python train.py --qk_norm=false --lr=0.00344 --beta2=0.98 --warmup_steps=200 --seq_len=1024 --doc_mask=false
Each number is 500 + 50 x the weight over the matrix's rms, rounded and kept within 0 to 999. Layers, rows and columns count from 0. Numbers have three digits each.

# up: layer 7 MLP up, 1536x384, rms 0.122, rows 1376-1444, columns 96-191
# down: layer 7 MLP down (transposed), 1536x384, rms 0.127, rows 1376-1444, columns 96-191
up1376:533460523486476541537583500486515493441486402489509524429503562460472556485435515584564552474426434463466530557391566543531558420556504476514537517437554445463449504488399483490527475484535517527531443523547581475446515483496459499497449495526496573594493432424496515496560468426466497477
down1376:467403507507545580451506442496533470579443566526554551536504494444472507471482531378517448476449585597435507445474567463513508423490495421473613512528538486535433517439392466535548493478499441369486449547516530511524482489551491416425508467438563498518543455575584456482500521563560540535
up1377:509576506522531524598455482481531546483549557552555399509459553454508504481514483482532425533561467454482468474497438461491533559488539518540486429480533506574609510572515503505507578552449447576383568488549589516395466494434407435478419505601580525477569439470539506541554570543454517474
down1377:497618486533478575483510557485446491538396514555552529463482574387543410521496529485512600517416478573465462492468533473381455482418470638557583547410565508403549470442579448544486474434586526383492572461509576483486486474496472471493396455491539438591533540463527516465345355414555523457
up1378:520534554519482500460588534533541465433548430538404466488536549513518536473544479505469547567458470509536505563421455543492558497565435442488541476430476476429529458477521518472489573534446507490529580508546608463478444579538541442493419442432557479548512582563443402487495542584555494515
down1378:572525573448466579490512444504486541581466581619613425526482452502492543506443600434444565529515578429524453527530472478597492566549496494484514508546526472501527498505580499430466552582470527517540532553516480538453443528504563523505473531575516495561519507505459434563514515431575539490
up1379:466600488552530524495425398441543522508462481581479440556544419617483489476452608559556611609393495460488475459484536472437548493544407553532466543606405553543537579536390531484473518531522445510549554523515561490474647494423467483467519483482381471542441453506467549514409477478546582480
down1379:462497499433421497579445437524543556493574477561484507537554537445499471568493392557467515477536477605488463460500538492527522428533444553508619638499522491463574457535491494511446504436532557540458580376526536478501604517444534538555617528421434495566450469507483563447458538470393479469
up1380:497479563454501536450491497446534515523520491465451568570540561445551464517530415539580497481493555500457496508447523473494367484496522524471475533490478572460468475539586504541447416499478508471447519519417488528470487514482464471479372544557511525492430370526488426428537542443513530479
down1380:410513447424506558527457512608551472485456536487504377441665550587507404482489424471518551453371534511556461580514429456406523521457515530525491493486548480572425570498448498487513490475496569464513554550428472453439457528518531493488488581500521508485466450429566556449453499476500510529
up1381:503553556512523535533489428463513501527520539528484502517556568559439544483412450373515517506491409539528533560509447519432490484597487495575501525550528507458472594452434500542470555580509378460513558534509424481525522495601482413624501426448516551500469498541417500511439559501543507531
down1381:426475472493541480495474462584613525443498577515451568462418504512508473500494523464438470490479514466492409617497363541403481403314442556514458505514555481512513501541497455495521429364579471559561508488510516491500556513526436536459490484555525477491550398455501537365520567436540466450
up1382:564533528593418447476563412481522479559458502509497487461479492468506509477465426405535522448477531504533518508435534484539484495470447575489510531482516504467616473552568461408433523553490447448522512537519513550417558527544488482483429384525502550512515505543442461505403548491509512546
down1382:548464507537549463510548453405509502489496531500501493577426494553570521570516435452382560550416563483354512448517421526543518610413510423499504411520503502517488544486466588495531452455553424516529462433447508444444527486512531397482552586523518525576516460437494439499517382581486541486
up1383:515488542468399495518493437557393458468494585483511514433503452455494457484469472448570524516569537484507351436561446413507530523572462488481485471539553556573522490554520479440469528526438525462571494520543498458498533496481482402546466509491475425550544490554431474494504507511461569553
down1383:427465504419534474524433518590465575465522614397408559565450456569523448536537499433589496564553533504392501432498543465524564528469507470498425571615490522469429484574521499468539519433470552509541498399424586581450420545451501419489563486559549459500488479487427540534513505522486403584
up1384:518547529545488450530444498444370506455531492529568436625382459479558523464455514478503464454539454553455469463457562432501453478549505412496532631558498456456565573484523557557442426433559544447545455516538438448580473503448469431538553457510617514438524446433509549526352542446504515475
down1384:562422439440553501536527560510481550418469476577559485585566536483451448579627516513530640419398468524423423518600476465380589517470467405481449495439510408573446450458546469460498516444410512589500530469507487452487561552405597544524538514418482556494564531481461517528420506524450552519
up1385:433506474448501491508536461412472472469512438516575508546482561559489492530485466381460432423468470499517537586391506527501515537464485493493516534568453522397504576444546428570456505464511426455422471473454439536600550538512510502537438555447460495490550484544503600494452557556505521598
down1385:585472464616516498524414456498431448593525447492603505504498471463369511465477483527485558530452430485504492463471491529690444593542543453499476559481511509469499517491433506495537460474481524514419521595504475473472585485471482410522559447466552483483495463428529419460529491487441459491
up1386:444582540564525431481483509561492465535589422449435517442525504500457469517472476589592556470484487510484578545436441524461619382559568452547509482466449498469570484525449522489527444498592545474532526502554471490523495535586529540605627480416567504500470377447516519438486542533522485540
down1386:476583550489577515492422582554544425519546477511482539470520550504560520532549498442511496565477431438430462420535492530526567370517543559523557449559520475440593408516609438517474459601586428416533465427525447497475478511537590479483476432520356568536503469526470486530496539384597451515
up1387:506524490493549390495499373511567443508416557522488449495537467484451499468388515460503501515514363476513522497467458423488504509507580442588392569515509532396525570467525480472502493422586451395611457491665562494410506491561504428561520533651552541477449382567487446467530584553501587512
down1387:542516468595483523511508579477509460467466501551469456500501466459527558484490399527525484484636501476450518429475532447429487480414461490497507395565503587482552486527510509573515466431523485509543440490557473468543488503606632498504439492515546553483483503467458513505466531415528537451
up1388:388553484564516427476559461525469510478520486416523460414500443522488513494442479529466462542510454534414517491548494397544617426510541403517520465454528487471547483493507536432468447525527441529555456453569518454476530529490451534414561511538542494479483549504537547452559484469571483492
down1388:446520525614544411507498473485519519565498533489574470470458520475495522431538481479565557537556453542549539575492458469421490583486456537563508557408484572574563591544540524460473533553438514460471448542521530570471457499536439468535545534549431509530472504441560468534497380562549547466
up1389:432572484444561583453561469593464468512486456512491526460532514499539381558513451464446538538469452491490470472508537583462493495489534484484470520507524483462520550466439457501467487488567445573479531516473531527523494571533487494487531439458476493504475627488557556591545495514468436441
down1389:508450517464445541502538561458517561416526412432384397499607422479415520515473473490451498528462486533531531467493451481494496564404517513458443460476517593512460525466549547479475517492456509550574599580375456398516528532560474438486520505459523531468418455497426455467491509500413530474
up1390:463471552565436488506497536428481444506504425540511415485506434498513539585556552548492446577511391472530516483521427506496551509477532543454523576510575557547515454462461498475449397439477494533566574514543495498493532415527504548420405437520411521563455538417580395454419492499502477509
down1390:457544453407483476492447443547524445468456428507444466409482494512492422524515439371455480507457491463521522528442485422472558439535453498467539466397474508526507546557536513417576466547602466494562489479463421435488575518500548537520497410496543610445498542499507446490512543468502460552
up1391:452520584530479457534500572516395460439551539497487466418572557429470483452549509475518467477464484410482501561389483528443516523491483519490489386461555461504653472449592464485574613439543533496591458527475489523521469414421524520476360505471571515434507512523472424520548600481446493582
down1391:438548587522484470495453451451451583516478438460507571500435486601480535549519511395526561503472407541611506555517510484563511491407432537410499529463444495556480464505449409376469451500484658563516519479609511478442560412496517449505499640531480488427451511536530516496505433491561603492
up1392:475530561538534419543511494615430396500528376524486504521438461500457502580474437358528586590525414456507561434466499486432557490540433474364581524392541473518510470509508455530548540498476514476561493566468606508463476523470500273435526511498537510501459495551543499509483563406485487518
down1392:503533425377465413533453510556566545476461490525483510548509555484461481501570528478487535470451519514601425518505478568527503496500461520535501506437546506485565468497489531529407589575450388471417533545485503544502558511467546485512461479521521490471497504487544502495516530459483507471
up1393:507412507491458446593571458452482419492494440501490522518420450525519510565469499488469497520389508545592444428492481523465451559468480466594665439502449445437467585524421505496482402571515456519410451460515506494537476586538577547402438543507579530476543537580539449516519509502507529551
down1393:561449612468509518510505500501521497532534518510587490508524472437457538509542548523473546579568489542557534386509522546488566444508432532548484551549517482455501464518515584536483464482537506562493490465619479510558583451426521495466424480532495473569532496526499498426478557486473448538
up1394:486455442495476470488548571451496576502467494482494559593555398470535509564542501544569493441442393448515528511527511486591491506448418616511503510478516499427473388402438553492611408540459595440563506457411528413528576495502459470522489412570500493544453505536420472441391416463401465531
down1394:514468566520532544510552369549493452488498525502506480487505520473518513490524473523563449572575479410463570481537501454526589549538463535443531454585490465409573538449527468524510492525381489503523504499579457498441418491491503531416449470496488464481560527457526494508507520476461429500
up1395:534511586555573480450553577512441527481525500519563620494634476490530498522528484516554502539500457605458463440487560528477496513559423610424549535486464563463481525513454480583461480572504456398515527525475579488431489440437398479510453480497469529554566516515543456501542430497558558423
down1395:493435503488489488570523523456474434486381443460507501489453512497477565566554547558436423405537487439598464439540479654602507410571491453494486612493411594519517479558538388505482597510466427493450489493509456472558554446520497582493519539528520541471500460543523548560467567441479474476
up1396:601620528538481499479468532599463542558403633584482550417495440516527480523534532489503526485474411501402565541493589582467568531452465516490490549532519425457458381560592453524560502524458504452567514550550462472434470409520413449508528497544547509534528525468439510555477429579403522496
down1396:467571496532558511612542566403558552496437560490583495463515604522415496445619438448520507419513440554477440573498479482521579566493467532525621460497517601624434458424512480437446585536453515475495429571562497518419447508524516543553475437569518508457535438455567546506573464546414553525
up1397:465456499530559416565503491503441472538556489437559533448530558458487526449490612524437461493426626510488515521466492472462513481441489522504469458498456537460519574436487537465485473518428523526451494490479483520553545451551518452368528451546432468528411537482543536541596517560597439506
down1397:518574473511510520455520478516562520477545531599567508488552561574444478542532517529467537529519520479527480439590525446644485506554409521436499526505505457456477428483502465520549468487497504504511509494558499503537464573494496519486527501434500459446517442487458488427465489418518455476
up1398:475499469437410486470465387506479428533525557525479469507497428453587475483553495480573427427496576500534574562470444467576577508443523454501461461550482456513535418434527477458426504486462488545555559562501601497504452454474473466451483575475436508529424449453529336502571472471453550510
down1398:522513499535550514561495458490545477427434468453526511590497452480505485445506582503512524466468566435492592358460507382439541555521489532567562543543506533503449540492484425549527455486461482442516429476416474468460505532515547449636494520521449403500554478505461486523497531475468459481
up1399:542504500463485485558513547506433472536488456498458530502593582503590664480540558448568476479537582511500539536505499541505486494483532484451427482474465519512557540495468498469477488474583534506466590610543486562440583541420552417427419487473465445518362504403461537466517574518560441521
down1399:528479447476440521507513561546509552438487518439560493462428528530453494549521493508540491513454454504460529512546451503434544518467440406498443498488469481489439443553524497433527601480469521460484487500535508495534556583481531451556519481520516585491515389534490490502485512564463491575
up1400:439452559484510486471458464519550487561436499512541559506561452462509429502497529513522478577508565481457458488459493459523530570483467349522472566522531524502439502460480471502416424495546404520581423505520416493541555546466502456482571437550397485519494491513458448442477470460561450500
down1400:518434542503462509591498476497447558461464454513523513480487557482539495363449542521557436511487501513546451452546376575514458447544575526494502504506454502524567458519526485464619471544545496577556476498426492619564421501470487517385520510514450504544489418551531397498549562484498508472
up1401:474504495528450498436431524512530568511533512488593527484496477550436470470509524506634553489483556426471580502587451461536537565475548549526413489454525493472435542558457544513453521535534549549425497442458444536482541520391547569527456391440487481503458532476484508503556597533427533531
down1401:530490489475493478480502455548459513548465511491534554424494557563442615503509432491571534479546446532523475474483414442608592594460503484472530469452492571561539479530480461557487456531536538445545483493488464459491481503511517473534503504503512481510518517358558576411491501440552519486
up1402:404518541475508457549491544545477419394493471486557576464455503527507527519448537481544476389483471527410575559476417524439562470476514443505471458543428497515414531423433494476504510502426549482452515403476370551472466482578478470438484495442492429489534599474506545478549576522462458583
down1402:484526518482563528455522454581499512538468488573493456464598494536410532543468524413448539522557398602473552555575543434510475443534464521409584520459508491491482567445522513508631492567453617419466545551432513441504449463482443495531530460462418509513505547489471440480554430525600571463
up1403:518526534504563429505508464551502424466469567536467510484584524581517441467479518530505498517426472553567495493532542548514409513606515502426457514507582557509502461477514541570449457541517506536514452577523463491486533498501509506487432547595506469496488476435505543548569458453537538512
down1403:469466505501533537457492504506472604406522520543549543591484497623515404556391500559561462495479492545495476458470479533452480498527472499515453512552599581499483554524486510641483454494563486469420452534490475596517419500539443495454535497485487467423487506495547517456535468479493593501
up1404:438480563436465479501514505530507396512498466501490441426506387476554557495569495561484365467490569498489485523527499544521534524517455469538529417476575536434452518431434469513579553490402543484517479457479533484496522434589412538446498562508524496520435513470523501627530495546576567540
down1404:420510446553498459286483454537508602526536478419496453532422498480377523489444519468437520547371476388464539553503430491621492471455460421400466441509597517556535576438547589400430477504457419628558448566491573578536642446616489499522630537594604571445558536498508343475481587369502512550
up1405:504545560390533475520515527516459447515537457502498531495545441510426484400469561437536511521454493526473499450476397488495521614531575518378534491539434555489452553495638544482513515482578538500458418501576599494572467431452526481539541502544507490505522582545512468427485478479571479511
down1405:395527412396499551590645528496448432456606423454567477450439414579505512428527566549504422480488576556443549494478483526530498507498530513511576507525576458488583444532547400414607434481480522445495468490674481514479630460492468528478558538456425460398501469448535481428417489480523435502
up1406:465500498468528411457403469559448515503489474604597511492507527474554483479481600549483508479465496529530562563532472506570469463509506555473521449480473502538487466438439550505512463487495546498552490383515519495478487544503514471503513533434485572492492551500509537567463428402587540486
down1406:520586580442513430476474551497465510489445541389513465507512516427566513540480452512628522476468497527474546445495568512405535460463497512541448545495450525460527532556543531485494516430483470619510576478567496564571496569487423507546532498548487557510487446447422578430502465448440488464
up1407:500521483496554554472533445479491476535589518509545439450468525502488477475470546421518443574550477564465514523546559507464488513470550484531433529569535526532493496555511526498467453448485562551479503506454490517390427519572488541483452546449448449509497467412569441463484389503578498437
down1407:542569562472445523550517475484453501506487539492513638595480456548452454478506462495523519485459499524507474469555502567592459550484547541497539515524459522418470527402506525469438449491475408430535536499509506449490474416500435501519497464591538502556517439510441538570585496427477511453
up1408:581506479528556418496443509497532556548481480514550416502532479457600484481491528497468424434431502543517523499540423474490446511449557512523501458488505530482543535501523571520462503430452525496450521481501554451445440549533538487569434421548488396574592488507529437556504544545487507550
down1408:536491519504496453470591562558429552524511550528564535553513438469551526490561544448540577657618451503454532478511538547456463437461519479440442514510496483419494503495470440385469461476520426537426472479469494522574613543536440504445427519437563522509449517509445608455521490539551544461
up1409:535529547530535501472518501558526405486502483504541529514474483584412492570469450540450546510478534493521492536394520503462490528480394462585545533477454455427518539511502517489472483449503523463494552544448597491508503566515366585373457603474473436407438507497500463387502505559521552511
down1409:537506442530521492417528496497483409564434512534473492501471548482503540410520466465527532448528480446509390601459540487579496433582485605459611516449494450522525455557584418525550375524387461449551485562520557529490480487539538516553483509463504570479517543481434430532524432498496471480
up1410:632489519505512538480430587469486428504479506458423516426636528426517535447511512679433425492489487561467491561524467570469610492499453483509534422568500537496514612458466543558482508529520429538464521524464503455566502522538509459543577489473509507526501470505502456449491470499471482466
down1410:587530556529453651504521494510426527477522573555507573469476549443559527531519564513484508495537468510411424551548630486529487539498561536513457552496528441527526457569418508491425476512461463504516542508457461486492585531421526508524486479473548556524509492531501523479495541524548447488
up1411:394485494593481442440433432606527521519500528452529516507463511513461352455521498553540613528525426579413533569476635493473532466516442434502572402424533488568553468465505601467550570422518502452491491531454414435594492559535541475446533496517516459557457589503476548519553487535468488472
down1411:484567423495536499505468476514459426421544506504531514446447459500508479494560404445562401525409534520498531478433573481578453473528519464498485449514519384526496518528560465515482458481496511454504451565500508504428551567571477533462530611491464484600426473571396527482484490574531506549
up1412:507536507547443475488585496499493523489560444514467338407468501553560484555462480529538574384475555540488499515512470517469545490578479515438510485478568509517485524462464522400484512453467518389493551521479533508411560451541437541590596521537469531553557528420461557473534431502413545534
down1412:483533451588539534474514530571574529572399449462429524512572430517522606416454501431484525474525478582422494529442440513520573453537428474551449546529458422612506615578470446457561530485477415376597522511483476560393489535454572453458366560546490426449388564436463528539411484440478498361
up1413:460461514488445490508576512500497488450550521569426458432444443453461546452525569511548532484542534480549457477510557508502513562470663547516559469492512623488570601413441503526504617479531562500510515492465523428473468625473492449548505470484588584626537542454508523556539584471454453532
down1413:517409482549540514490479384498385506520536523539423563501522434494533426511460504472436614515541640522551477507561524512467515422479527567519451537410494535405472575482424369481474485540524539455502422453419527539499472598500486504511461523498511562545527437446578488532470441449457541493
up1414:612510480479491468470484424470504404566449390499535552463588499479485374503577599519574566553497378505476445539507444510510480526482471416449440477518521439594495612594499516547469501471493564515495544455414422501444560526563501475521579442401474521500500573524369471451413535529469493593
down1414:626509542469546491552562475512476455576501464413464475566532485455691539471518483499585437509511539542561572521514488509571468447503571521523455489561628558519527548436566554504472464431528467610423632482443443528511441529437474518548519513512518501483433518465457449549474540432523432554
up1415:502447492490382549526516474526404555497473533552466536528414525503541407432475390433459486511509542579483526454493525434563562480537494571468504482494506514438471589571598540468439532500587510534447617558604562476469567438473496527485534367441465538443461539494512486514413486508537505527
down1415:566480525509590614446443454502465474424441522419448542596545506553516479481504509583592518547530506519372545492496510593614521481652519546483540469486465453537546429439382437470580512452431441556469481444517520525500535390431474466503594477406585548415475531520608460458513528456630570515
up1416:485415427564431515475472564551483527603467423498485470545451527524569538639559562459503602406517368635538455479467660539617433467513430507507574379601437524503613510561433378491616443584443475492505559572416451457484453446537495417352502486445518549494559483575458536529580492459556533477
down1416:540498490582506463569551448391493481571553520526479466454452531506508573614523614440412514567537493499525518513525495512477467460556502516473567449534436534532607416471484423513608429502550498447398502585523522458456461463518560422421491416449574422455564487463546531430545550471511463508
up1417:413445602555544484537483516486567479509533513478446485497470525500562576628470543537501576467492568497453426458447474454462523484453556547459506521530449550522507515492486530552489496456555519471540498456496481490433521528561496476495517482505599488450475463442489539462515514447562534499
down1417:453481465445520496527537503559508492554475529542459496524497469544550512446586448486390447459457507424420522439525438531448442499533552461489512500467544523448521479522517548496472500474408462503593513481531465424513575445481485451537430541517495565529582456465509406487476551554478405512
up1418:455447519559599488481543500449424494478506543439497503510510567512525493549535523473566448481468592503526521463386466385468501502440505435435501525480406481528536455550489503579505481475481554549459520504477452588522567493553511524471492480490519458467497572517433542562494527507590586448
down1418:458454457488433441501539502465468495526535506570488498526512413518458497523519533430530490579434552470505524525545526469539552530462472565491432549506533572456450505481482420474570455530579414523527519505459556488522496538572527489541553476523424509496513422555578447513584454517564519560
up1419:467482531521530621544585550505516567558501465547537416458575525541496462421469463470424499524492498442476466489542488536450536615523454485461474568466525510515430470432547437473540485353460551460573525488565532506478523585535447513436553454519454553436482546498512496533502491447484530498
down1419:482483523545478477566501525478463477449459447459471439500486489505446507554528487494509561552512544465516511474469555497419428497456571496556511464531528492533436496409512455558439477445609539451500539530539507466491477491522562507417536473511577443530456547490488581510501494560442406512
up1420:558616483517422512515534508497472553442421501567548497507473532454606556558526457541547454442424488536515463565447452528491491541525465415496505521550516521517481482517429545517506462450537519547561465424499518407447552518428485501514502458477476541568482424475509487589502518483480424463
down1420:511553623560521414468433452521527528469554542423446542596500452490490519501497462421505409521446393502426502577464520532514506503528504520601459514476537415502499538521554546493484483492461585554527565466474493586531538449584482524545482482504442507516556530474452525470520516486502541549
up1421:456551464490458492572470470507539553496434553536505508551487502482464471539545563358554434532529481543499509564470510469551516541476522462462500475606472507493545470572453554479561482546546549536607514551470566453537503447484444496566530524428435539498532499432543478461516509435563540433
down1421:441435602483389486423469462506459481372541498512485536512482576553646505487467490490480466547558544521486594633595460560459445533556556474487492504538578557467497409496433522512514432457521571442502484547410564534543558451575608651542530441501500481496455430554439482516455441459439570532
up1422:566488507489501443527499441555439522504481520470506490551467482466524491431499498576449498453522448512453477520525526448473516527411407528484488551452479503497522581455570501634514499503497491527509519475608460432453476540491426583532497483457540503499499589564530531517483559423510537577
down1422:446578537462524497583524372551507461511527452414485463423491468534477535521581538455486524586532499467394505454435544533503489529515598564509436463474558483508494468480606527499498425539419499497621507451531438496510422381479422473484419417508445448506427516568505527472447484539597561534
up1423:483556590502547560514479609518455477469500519520505596521550536505552523503502555525499467504532481490611535438532480507496555405472511529657509578514454543535508525525573462540472527450475544409509508420464451436549488385628508418445509441502429460409550516560434558484469501517470524536
down1423:511473480517518524524419556526473487481526473439457512517518493358510530481448489499575531485512484525482568529396476531459620564563527513482504486418544538475515362505565432501505495539495577478473507488519506476565512470442606424556514422433470515603564525523507465530588460465439499501
up1424:510432479531520506401527403491422328353412472490518490603421537520483424416474450485506550475541488495507525493492472456591545445481442432534533438561482556486528483513416513501557545590485481525452424499597478462497478491442425488471527529467538483441497523455554525423499529464490455548
down1424:454510405514487418502602566516361556549432515455507557539507471475413415529506446466493574473567439497471485459557340429434562464481454397535404601506457456505507419466583482470509565465475541455460509574524470505373425480511480501545502465515485444504502468516519458476526530535511485445
up1425:522527512449520459426483534489470436554517481512471510392534562395457517550541472472484526470578492563503492539511495433453502527442489462433536447545545453486548547526490521483489499474604487525432556515486499449489498468547549530589498442538504639534442533449490553529441507544504451453
down1425:503445465508398524525532496610525521493475549462495496457521501469577496561536514457456461539513551574486534452556583478363513584485550527486515523489512520397585432558518509417386450453584504429474469428524489464466492537496463544572492538428480537506391470446528578483460423465480454533
up1426:478457523507567516440478431457427461510450514499523583441503519474535516578411508560556470521523506450503469456532525563472457580479536517537483450458448509402463462533537596452501477469585495486426494487561512482503453436518527528524551479472501457520492461531504534535522508547478513410
down1426:516512485552509522543490517438470547519474520490508446533511509505461462413427589513488524431468553530459586558528456444615530526546539495530513459485495474484551399436473547494532519536427627608518527495535484461511546543491505652464527514364518511485463480557603528520505432542532506481
up1427:539539492553448513493442459468434484480523484450422509503377525447505521435587416508461508434439518502542393461552457483537491412474482560484483555412466550524543624417455468543494574508500439452418405578543457517506604570599472418503592509464492465605550607532484474483534485460543458545
down1427:430531527478542593476526510461439493407497533363487477580495616436442489483411489471434478474453455439442532453529412499512514477542606577486457498480529544472527574563473574626497539494532558420472483532565546537411444483446453534522476499494551457593492437383590551507541546460424453427
up1428:482395448530495517471447551468466517508526510531473611509416426439493574558450509451398472425539488559436379530534530500569394449552481380422501506527542469392472475488528551530373488471451641590569488497528505490521534452573442553576336359500497567496416467499516584446497647577486414497
down1428:511538488524471500549506580408459544469419529482495497385491502450649508415588409550478525520575572574525551469405467402491427525516528395476531525527553413523624459529444460362491463497589566385495407476532553498439586442444491679551462544473450437528549518582533562545434455499550510402
up1429:562549553543385476500545498439633547507501472542480470516486466514507469516394569513481524553463527560487475492462459550500520468509522524470482491461475541487464491431486503506414438523443475478559510478494532420484421506511472516463523529479438513515501492479377457432511521515526522541
down1429:482540599426520545600518431519571436456504531479428426510457573510473432490432494514490442461488460484433460525398456489488482527489463558440514497490459545490382554567453508525451540554468491547421487406471457512502402517478505508446471474536507481490556461510510506463507513483512416506
up1430:429407499504498474537486478441532482526466462512490462569519404445506502575453493495501505445565614508381497470495494517445576454623492474575570441545480464448487509499555540561498499590432472484550586473468475450501520442512534557484481481460559516585502465470490550546448488503353435460
down1430:481497491524466531404420476440564472549461521560501588432533439482536449435531495625511462455479567550502453572441485531329506513499506553489506436479410447506525537564551505470506480519502499548495429534546482499458486506528516539503592512447546497474427423471399551465439560458522494473
up1431:477530528485467497417579503503627535524497595500407575400566529569491485442520449468535514559495467518400565425484471518475505447519441466565519441485486548523391529528537568467535444471562559526498489542389459471444447444476584527526467552425472475541536523469518463416495492477530536446
down1431:556548462499450595476500531574409506541483553559428491482545440436486545566555516544486516547468405527499502406492541532471560399492598493497552426529454514488471443509590542500509522468540463521527516568515503552436533501518483533478567435519570471572516458478372539509555411493563523549
up1432:543516416499433489455474534498453558453393522467468440492477548504533523361491493541513453513416412517518468529516417435508454511473408525627518551456561538648426537462468516556499528455606458511560499397477469604519573459463436493489453543544451531497543489504500426464482515477458513498
down1432:526467490548539464506509488466458447555602514561513538439552480520442494435470536573564527543554497439472561554567549550683505586508414448509427540558450495513462565459447541501479585573480456481480479559632463409405443445481504557535471440480510532562537498447525535522502607547477483559
up1433:399547429485522592513548480480442570553592525492462369465476500510562522537529574394533512478489508527575596497438403474454499499579530498528517531486499499487573507524450528513493557487565483481424486396524565551504554409455482490503406487506500477480389581492454558546421532554556410501
down1433:511518524580519544540439453560476427519570517451446459553500488403484439581511455406618480622469419513490514500402594490454426558526528499484531475470492484470557458471508383459492448447507505539530508434420458455486535559512444484505547397518449527496451502499499504475485536516510405572
up1434:511403495466531443544497545447493528497496456565394450457492598495484460505530453478562462484535467457489495541496509491477504431520574454615490482519551481502512544580477560509526469600569449514493458537453545489528472514484451549488580440472495526550422513519447473423542586550504403428
down1434:565453497488535461576449457421552533513558499532492502387582411413554471576453508540553432447502521480519481453487475470421511442459548474477600514457465484522549482490418521501397436506540443588464463418505504470502461486503496510531459541446466539473473565503536584389527456519560432474
up1435:596499515554514498473518510531534527492528498546537476556496526516456513549489449522537490496541567546438569548489593425502499421496560561495578487498532513431547476515404519498503482520582515525490383553465508524534513494533463580514488495443581548478562489410437461512467556529500485572
down1435:477450539548506525522534500505506562385443420535430530457552451497435470557531504504589478582513543476557551513484495565571511570474524470486443540571559477462526549504500546432415452516406451487513542520511496441398478458467504415513503470540402523535489470396499512559460545509556540437
up1436:563550515568567473464441504489490478455474552574488494478477446457545520532541477493454469514612519394547466527541444550498505418458529483583497548466504541459551527515488524531552542392558472566610505549508541472410525467421479442523487591535492543541488493469537466509493529416428456530
down1436:460405462521466498490537552504578509450520492626400544484627482345377528575518512536485472491368534477494469478598551529527501490466502512560464514428439536508472438598439468532495507545491443534449462472576441453498533579447499551570480462548478476557470458471408469383460510468435587424
up1437:544478576492491534472398453551492494528480440501563573478504477532542500561573530513476460481506477517508424489569544469492487480532583520525523487504491501456468511551501552502548522520528471522483488467474395507503523453451453542507502523559512539498474380488490476599489489592493497514
down1437:565503472573571465582495538538494430532530430461571427474481532501531477506504594487487545444506534446554430547574540516612516530562409466504422477466396459566529474503487527494423474510525512482489553401522512502576595533505464530548451520437482440572545534481473533524534493469413325420
up1438:547532540527508454510549526515482464451552439512533592561502488527478487382513520447474501483477429374540512545598519579508497613547468414583453527502553485550499464620513541508496537495538463535468399447517379444552482512508465549456446535487504543495421531507570442401530614581628444491
down1438:497434459581498534540467512475577526380388532455504517519503512465501503526520430497555589556612582474522457440456463571426559463457521468519533582528488492475526440483561540570522583413569541437432531480532340495476540532607492356485464481461553521477526483460494505506448479599526463549
up1439:544573476549482466512536462538485547484538498502564470564535435478579476464501601478457530451552482493562462573481544535547580586492458503446525418475559606551491546495491458521486558538484434452598541534496516488455482467430546494498519506491532485533522534493484506479468582542518526515
down1439:443525404463568544400504498609519498475584536551509523503463531578528448484501518574592537521524497456512431462503429462612481495516491465472507515484474501490564521505493529511609446545529456478462500456465533554450535528534491549476543518560548596530504522580502479452549493492515509474
up1440:550512521402486544455469475541507495481507441519542457425640469423540535493522575526446587420372408431485423502564494506524563497532510506490476443530525446470556561477562465510459505502437434528496520505539686537591498511520469496390526525444576542448510455467457468367542613457465436475
down1440:600507592517494553475475559513585459494367477528518491563524504514420538456476503471449545579553451540438520438522554582611467509471521430478500657567485490501448600468451498424549459596515512500426550484526576481541467513602517528526523441531485475478400534442537469435473527456489460474
up1441:523494543536444406463562448426468515566486543568472541457517466437468488533560427626439487404470403524483492513528462562456446481487557477534488483495487565437494526515533545526500581574538514583543530484494523497495498560515543529598418480413578523463504543502496426490577428433571484539
down1441:557429493530566568465436530531480560514557519535471479527503526517484566498677569554488439422469449445432477528473476523346441504514519571451453560496488465470467435539515487540436480469535420513561505475483445573550457512408520548444464546537615478462527596513460515523467537461393428376
up1442:513520486490369493551466446596496511520523532560471429515503554477520446518448489501594479391516495540392484520466546520552511460554602401403540390502481535507410557507425527402535443415446508479645625531532513586564480559528466472560475440502515486525488567528464514461544526497377537531
down1442:508532619538393588480434511566506550461457454506536503566596481475544572530435434488494514546612490346452508550479507485495501577458521466597490570558505458475496394491419466393519402442464451561521526518403468628595535533499531605459508548558506400534572536499425506485539430492472475445
up1443:503557515495394463476592566560529522498461494452448450460651477426554561398573504415488429507557468431476517465531412406399463507474491465475567510555554437523416474467444508484495530508487573500434493440472511531523493640462403541555385447516543486559476456505499538499480512555511505455
down1443:573466464477489476506461515462473436460478466467541549525523539424490533555507499472577538427471473476444614450484480566493481439522472465447453479539515500590459571488583436489430487369499572475507553556452635540539438460561552505456449527582514547487509523522466565432585496499545496490
up1444:536516528490500457488448413420508458507412527525533478502498394495520471560507507491560472564544485487516514545477518473569500537477520478533501485500595400532621572522461457504536565462492551474461542583563448438490472515428521462507568572491549562489501505492531523550571504428549458550
down1444:565555474509467421489528535546438523572486455532462475527562524517447504530494523572484466421534486488513526574466519580556437437487492549551478514503498524435480454570502495558543491482476599471552557490510487456496469620522447514465524483517505527588495543535489516412487548523526521556